Each number is 128 + 32 x the weight over its row's rms, rounded and kept within 0 to 255. Layers, rows and columns count from 0. Numbers have three digits each. The size before them is the row's rms in percent of the matrix's.

# layer 10 MLP up, 1536x384, rms 0.0444, rows 1173-1222, columns 256-319
101:125150066129061126146137148082173152144138156122130167074124073127136128126143129129088107147091183128104112099110119129123156118188155110120107142125170077161144180140180105100186135117139116
106:157162082145122119112101133108149122198139178153109139132104116181118133183152092174142099130093177122148115129112160108168146123111130142117148152107122092180140170062164146097101106060130120
094:117091152125078121145119121187057114112101118161094121178124152144100110128141123115116150132107129136071143154097069133139152123122088153108126188100077062185170158116130088126143128131126146
098:181164125105151217140075086086108129096157103183155155147121153131114079111165158112143094147163112120137099131105104154182122104188149140137124154091140092121196169145142054137144149114081095
105:081148151096095156138091166117106077163154121175127154104098153173125096133108126160093105092133146075123127102139146173174123121151132088116165161080122082129146151127154069154173145099123148
105:115122084166132106144130142092197192169124114097116158139211140145108190158096085109100115112159082121067166146174177181150152155131112173097162040098161128136087146118134109146173139114141132
102:160144122074112164081139119086121116142114114157121155096044181146134126151134104169102195121108131138142110148089052153105178108113094146137109063128160112174160177133077178196086093111183098
101:123195163074134146132135153143157172118166141145113133149127144136119126121148108173069109151119113096172144160074150165035104097104097150068091154124106092098099151137167134148111114181136089
106:101174106102160105181165168105126123176158130127143088147134167162120122153116091083142131109092176117166166137045128100095106124142138083108114148136165104125153108115109106114109096137116146
106:132210114102162172134121100130114179085135146199142078114134144132107139164111120105056136097083055122169200110177095150129131128151176089154148124113166139091056105129153139146160088123115143
096:106084062087146121184133141127082163061142139154152161152170077105147112111181111187162171134158132141126128136164157156134120101149201178113098153081108106097118148125132153152185116158126092
092:118123097099164134161129142121123132142163133109096129150115162130159179095116113129107150143135096159098169148082100083129127144145162107104120099096159152120142169153182154187136139121127127
099:138072195118140106121133121153111104155105124146145153206148099140139123173135115132114097142137122115150160149071103129160114164157163103090109137113102171102157162105139163147121091099149116
099:100171166111116144145104134063139087151135148124175156143147132138137168135142156157100126164142168121162156136093090136092139157099147142158101104097118090183143103164161093152096128117083118
097:146128119104136178171162176095144141093099157149135135101101155142102122174176104168115176111110119103149165088162158155064156162176158080129082131143183126140120108225120136127168101131089141
099:114167130091126065150117150115119185082170181191099155181124136085154112141126105161150146078108070145042113131146105164108185073146137121081113092100194163148221155120104155164101175216144125
102:183122089158070102147114131077109189148105097070099116176161117151099099155140126109137152124177135129099134065119124157115143116103090124101063095093088092144130138187126126105092151152149144
095:149170054071159156152087143137137122149126178174155163156105125154133125088085158205144107137140087157127134097166109123090131128122110138088088115108141117191147115131105153138149127157085134
094:097148111131137139193164067125129115112101150170103145090175148138111164099117160164139195106181177125146145113093179104111139092105132146112094154126090132157168190147078109121196123104109132
097:191110088086080146176144053117159110157106093161181117103153097164120127160149153112100099184097148180122145153169112134094142141128132106107079117110127084157098109180123177159111097120125175
102:153139167170096095140138167168135099132150175109116187129143105185153094156162151193141105107147148082092113113091080139159157094141173170100123158112123131168134120196169110090127154132135164
091:155176110115179159155079121166164121153207117120139127120137163110087156160144122165123137140097163195142093117104111120078169063057103182111157124103156104132162089093161163115167134143141162
096:171152104090173144157127142161105082154161135176099146112178120131117164114173122174138162112106101137194196135153167143096118100137183122082157154164108151116045147210128100182108149108124138
101:110135134113166197204142118117205148097128146181111110145158186125157097096163128138131091121124080099209146119132197137081133138169180134072114054114089132151108142072138129124075161075118132
097:107149169133131098134141095113124085074148162134067120147154138146103100135173182153089127145158083080088120108091180152117149121095193123140154108145126112052144164150175095137132076151136158
103:077151150119136144157110092180114116135186140154163135118123108185113087192138150097124095126170109113110124096147144120108121162094117140062072134125133115154104176143174104101126116096119162
098:075157072187103130109115126103086070139159157135097114147143138162117135164140147096101171136146083085139174142086123145166151090152103092075081159122112128136134117122105114123122089116157160
105:137098129191107150096162196093071149106163102104127089042111129115124142113130057153102136113125109087193122199168159110128093099090110104115116141107122113165123098105068192138168135128116136
105:162198119130096132158138122170103087134061084115129151169223106117072085133119126136100146124159096115095132141130198161139143088192130107120137160114112052128158116170171118172153115150148097
103:151167115149092194149127141124092088165128136146138183111182107091130159170139091129155083100137096133117114123130064211151141077101162122150107150094132112104163109180107154164154119107150128
097:125108125140168126150145106143096107117152180096055125134107122152160129117119109178141155150129102094184161149078183108136102098157148115139142138158126107126095108087165181202137086133145128
101:131094156102192125074143142106114105117129148104197174161133176111179122157116140107126155077091137129076154133133095124131144091111152189131106095113098086094152168173145133141129124131100114
098:097067071160128143136150140132144090054151155106085096174144089108124102127159144154128160164053103096150123160098153128131160105172084148070097143118157146137173182125129107131107160089145118
093:154123172115163192122115119109094169130091214141097182123157112083099136181143166137084058103085141127112152191123161125138129090133127124071122161154117134125174105139143145070116144072179098
110:114107134115181144121109138136146121114159169183159137128156142151093139143148087173067174104111122122093120114118150093164143122157097092076166148088060138163135169099135149157124050172136175
104:069108139101125095185080138074097133093115082147171177182147145088127138115131086129179154095142115127101174110124208113093191130136103140129138092094117105175065151118111134138116177116176135
096:153095024071153154172074144141196086111146148193076109120124150141137196151148125135128161127120142090146163173150121146161111072109148164132164128085113185078197142189148122137133099103139174
112:135123157148086110129136122218108119132097152061094147127123166136093138122145113166100191121123112100162133145106156097161162141159107131098146127107151174178122121121210122145162153112134075
099:080169123144134068095113108168113141166148090149123151103098145106116128123155164182118086118155112120092177139095133204181095096150089144104116120114079092117073098141111172132173157162150168
107:167161149113128083162108086172128113094210193204170097199175095138080193183160091117150161129118113119138139129135156156175172143071129086104177114097117171145079116169126132159150108136190173
098:104129129105124090095113147143101111149136126116109118155101140132127130112152127156100194149118108081174183122162158164119181117193122043112131046124122106140096143121126133124141101191146152
102:163089098111164140088100133129144121123098157164135138137108134138112193164144103090088092141131153112125208072158118107149152121157094111120114094096121105113141178168165187139149148112154126
097:129147080113122113156106170097149102167101127112113163123174104143095160145133110182065145142144174128094148108172073159143178090112143104132051101076097100171139134153120163152136135099126111
100:135139128117177059122166153164167102144132149161145159176106127119126076167112112138125077152107086102122106130126127150102108095070194128055141130124130128097130135166146137119096107115167116
093:154139099142129133127111157191080100130098133108080190129114134171124137146073134086180199139148118116195095136128154100086128138084116112136116115138106099131143122172177127104141121124187118
097:154156114126139189134122145101080145130143136167094091164115183085098127095114073148130194157119127101119118197097161118127134162129149115143061164124122116162119087111159168130140104110111150
111:087140102126116149159107129135101131145157106119089158166157197177111117123162133199075129057168152117201120115069103097139105098141149128103125117149137087104106114114113150118090140119142114
097:170092142079118155171094181106218113161080094174158099062148179115140166116139130135153127120136123150161132152145092206108116160125162135107105122121068158090101169164121178129122154084116117
103:085134084146110179112122138143141093175136149138165092065178147171153168152113140125130073116087175135141134130149120194124145142135145132142144075087105155158141137132081106140093132122150121
096:108077149131156110102103092098152076076113132124159104183135123175097154132153125034178104182054099139124100096134154118135117146119131129093156103135139086164135137158155160096161104094101137
# layer 10 MLP down (transposed), 1536x384, rms 0.0376, rows 1173-1222, columns 256-319
102:111102163105109083141166163126138102111117118166185165124120103161152194114121140093107174134165151165133144134081111131092148129149112114156116031074157089136081097143140093130171116154117127
107:126151118151114190109154124071142155141059084130097146133154088124127111157075186119085132167054141121086094109161156127130095129173116149085100129032125099067099133142130198144104129122105179
087:144171108127156093117127123093122086131084133094143095124120123137181120195129160142133133061133129131127126145065211131159149057150102107136187112105184134082111097198155156153144111133091110
092:172102121132140114115089105091183142097117084118162114181115099115154158142105149129075139117085106083148128132107143152105135122092155124196114099091119170066098078061120130073097134078139186
109:146135131153140112109177068084140133131142145155088094121153121107081168134149064134133139175147097105094153099091045163136118116113145125149097129092137104132075170113107165116158117083062139
104:148110135140090116169164127149147089127119089147121078159130161140145110126083108173167115132143144106094114145133087154109094165088104115131199107158136155126147102176210134127082074170157108
115:124155101134135089110115130138126172124142150110151169116150132108106145165089173127075053132144146108080149084195166082167117106162160107092089099022117134132173175133104164085129154140079131
107:155119083185132124113100200155114094135151144205173125166120173110122135183118106128190166119095104077125152062121039110188079148132141154066175108132110123161093118180140121058117152101123060
108:086117165129128106152107137117064105126134135107135168084154219078163105127110133112110122171182112154111083112104140107094142124176133135163177176123062138120152137123135088143134090157139144
113:141068145178163140117131118116151183149116106117137151161141130116150126118160131113128130118129124236129112080162149139121118105127119133134148125085110143105170157090090144164087121139132125
100:143041124074157113118073124112120207105113176134180095121116106147089119074111146086169137118208190048154176166091153071101111097123110119125145127075120130108046157074104171117127132084137123
093:144159115083129135103126143139180146152139107142145116117156130156120115119175090142137105104118127127144150114123124141122153184161129122154127152255161065132098112171084127086102101098105145
099:126086182143107093146138141125123120121118123122176134170092101146176087113141113163163123013136104091115141101101150122178133103136126111167162098075108094161076124156209145077079114078107162
096:193110103197110171154134137159073148117152117072128101128081124140099110060096118138159130149141187215141072173141146126111131069167143142133119097051154128134142122110104113157078161141103172
091:126127128168136187161136098160157166141186132077159073136171189109037083130092104121145157145130098132118115126091115138178136128117114160148162112141152114096090134145153087096127104128150175
103:125084109164135139086119076153085100167121122092090117066134095100084110153086188116102122141155146150117083158102112108098119175098153042118140189117138097075100145146139084151133125056148133
091:087171158116137081090140086159140094122091055081142084160132097152128126142137094097141154106168042232125072109160137143191091154119100150139147134059117159119120140114072133123089155110123145
091:135125119131140068155167154125129099131107135110100117092155145090140125069074143145101176120109110216112044111134129146069167080112089119154114125099157096098141147103205116125179096145130076
094:129162104111149094090053102206118159123167108126119117157140112184150155120166150130094143142110085099111132147134075088139149155110127145127156144135127126114082111158096124118153095149098134
091:092079150122123145131095120135148171149105108166087118102170132102149116128087145171118135105136090243141052149134152123157123128118112126088142096065110170107146154088072059163157154135124120
095:070164139150161133097098142135131152101123145109074098146086075141133149112169165110133081132146094086125137160154152132141182130102154142152120079168111109111106098134096130078111094094131124
092:120125136188097095077114121115078166159077100119152136171071131101158124116096172121128192143059131224108067153170097142174121146143140104118118129000124130127117103120118145114123126173064124
098:171161182127188204166124136126090141074138105095136047079117155119141102097084118136141082136133124076136149154156090099104124179084074104136100082140139104128118215063130119141095117148117167
103:120163120102127130091123132141118159102109120154110149149154188171160036138117138140119091112113109159109109195098106091142148124112125139076166078107138110116093112145108109161166109178103122
100:191119066112141168099118150132120159145107123152126137129134071070186120128138067141147143071130133044152218216129162111093105122141121093183161136121095149102169150145102143121143186068125183
096:112149169124110139110124182095146071115134141140100133171134045088199146155109147109097111213151159124164155123097126068112173138104127164126129071138114110076129158077120193106125137156091163
090:146149143066130102075089150104190099091045108163178137130054118147162098092109175116138146155140146106110155118139128105110094089137159100071131109255111118073099086127132105204130135122114092
111:162100136190131087155099121073091093162122072207111202087147067128191153156090132100130102163078130106113146136125064082157131142112100074160135164094143125115104106193134122113178095106100149
107:124113128124146139140083201171159093074068118084130157132110119146186131175131131109139151121130136108154132088166101146118134118100079151113084054119099140131136170145108140133067061192076116
102:142146141078144127147117144135171088107130074112110168112183173110133129102117116154130135178115159106128147160113133085104114138012120131144129142053116131091103162099189132131146157197086107
100:133118119171161159163128189150120101128051116091139080114148142066144073142125145112107153105097187102109107127114138098128145132120119173160074120154098088128115103141138172184148078154101184
094:089109121145117127141110128124166144147155123096204141101099115137168107111111160129076110156105111146143054189148119123112163128107072101076090103091144112089095139149131169089100090145155182
107:148141165078144131159191056120116119116106080133096157088091136143133134114157127105157138107151113127118119109124112088077114156104103093136148181170177149125127094131113123147118119121117133
097:134143110099104107144134106157168172122105084099168142093184107134135119097112204136168170108172109103103146099081125120093096103131112109151145181038106121177139122141144088155186088113085112
104:147147070102117159126130168109138162152150109077073073125092146086118126097125152125095170135138180150135160102160129068141061171105120167095141117062063102107167091183098103100117101113150122
100:152126090109086120120093149081130095171114103107140135146174140129084155087117123089097144129101079203083132092120161176102121140099148118165131078060135115135129169134091114124121124105148163
099:138100110150080120065156156123126113207122112173132180073159147156178077107124148157152125120153126078138093073054085089179140128136064151141165088097144134134109146145131079169108138138087094
109:159130121153054108139170152095110162105134137099074129146109077051121140129113110159134100126072166157155129176167179134176116140101096094115122126118163094147162066076086164125140149118087099
105:124121105172118161112098166088135116155140151133128142096152138075095134145098102102188110121061135125152210093152172077133099100108154140032123152070133139127095180132107105153154191151086107
108:152079107093088167157173081102141111172151099166095146140105114153175122120110203147203155167101145128075117124164128135115113117095150142087094195063050076128060161135126134132139129167178144
100:130104137112081148134131139090107145094084137106146189151108126135180132124073104141151133057173155145092098141062097089164125095114194157162153149195072156165139072108141114164151175093053141
103:100105131094107119167139132147089102136112101156141129161102169112134087106143171076057106114168084179088030154080158156120139097122030118112165089151167151075142043101121199120113115132144114
106:134132161141158119128114147139121111142085142130139095149071170176151108161105151087198122100165153041117191110177166136107091121102161184151141168218141132150105145133132144080132157127073145
092:149170108125145152102156114138122156154198115133135185087162110123142147114111097143161130126060119137096000060165183076047108179180136127129142097221135104150130113147093139065117122114127086
088:120071139129099207140135154039153123170108149148150148122150138183171168105102171152053103148099100131092102106135093156118125142154099144104189117255150115108112185112068118160110164160094159
110:107092135137107152127088191118186165168145149074144128116101107086156137151081148127130154122099133010150206122116104146125114158151119164102180133000111138170114151120147137104106114116084152
109:067116143126089168124111110126077179194112097097202127173090128161097069127109103079091116112182151112100177142088124089144121119137158178060156110090159153127138176189180135120125142100100156
097:114129169120070129138147145143152089125130118095148180117117122095204139113091116116139130096157114156054157145200135122111147126142139104074105097008131130163105163096141107158119161128140112
105:112131150067166122151140158136104142154129140120163140098143110126148085190182166084138140161165119091121152174151118157107158146152082095121109164039090130131166100131099133085093103140157192
100:155156139090105125121074161130145106118111127059164132133171163119147046140144159189144144117177155064154156094140138092180118156152176160145181128085116156161122130127110191115226143149134126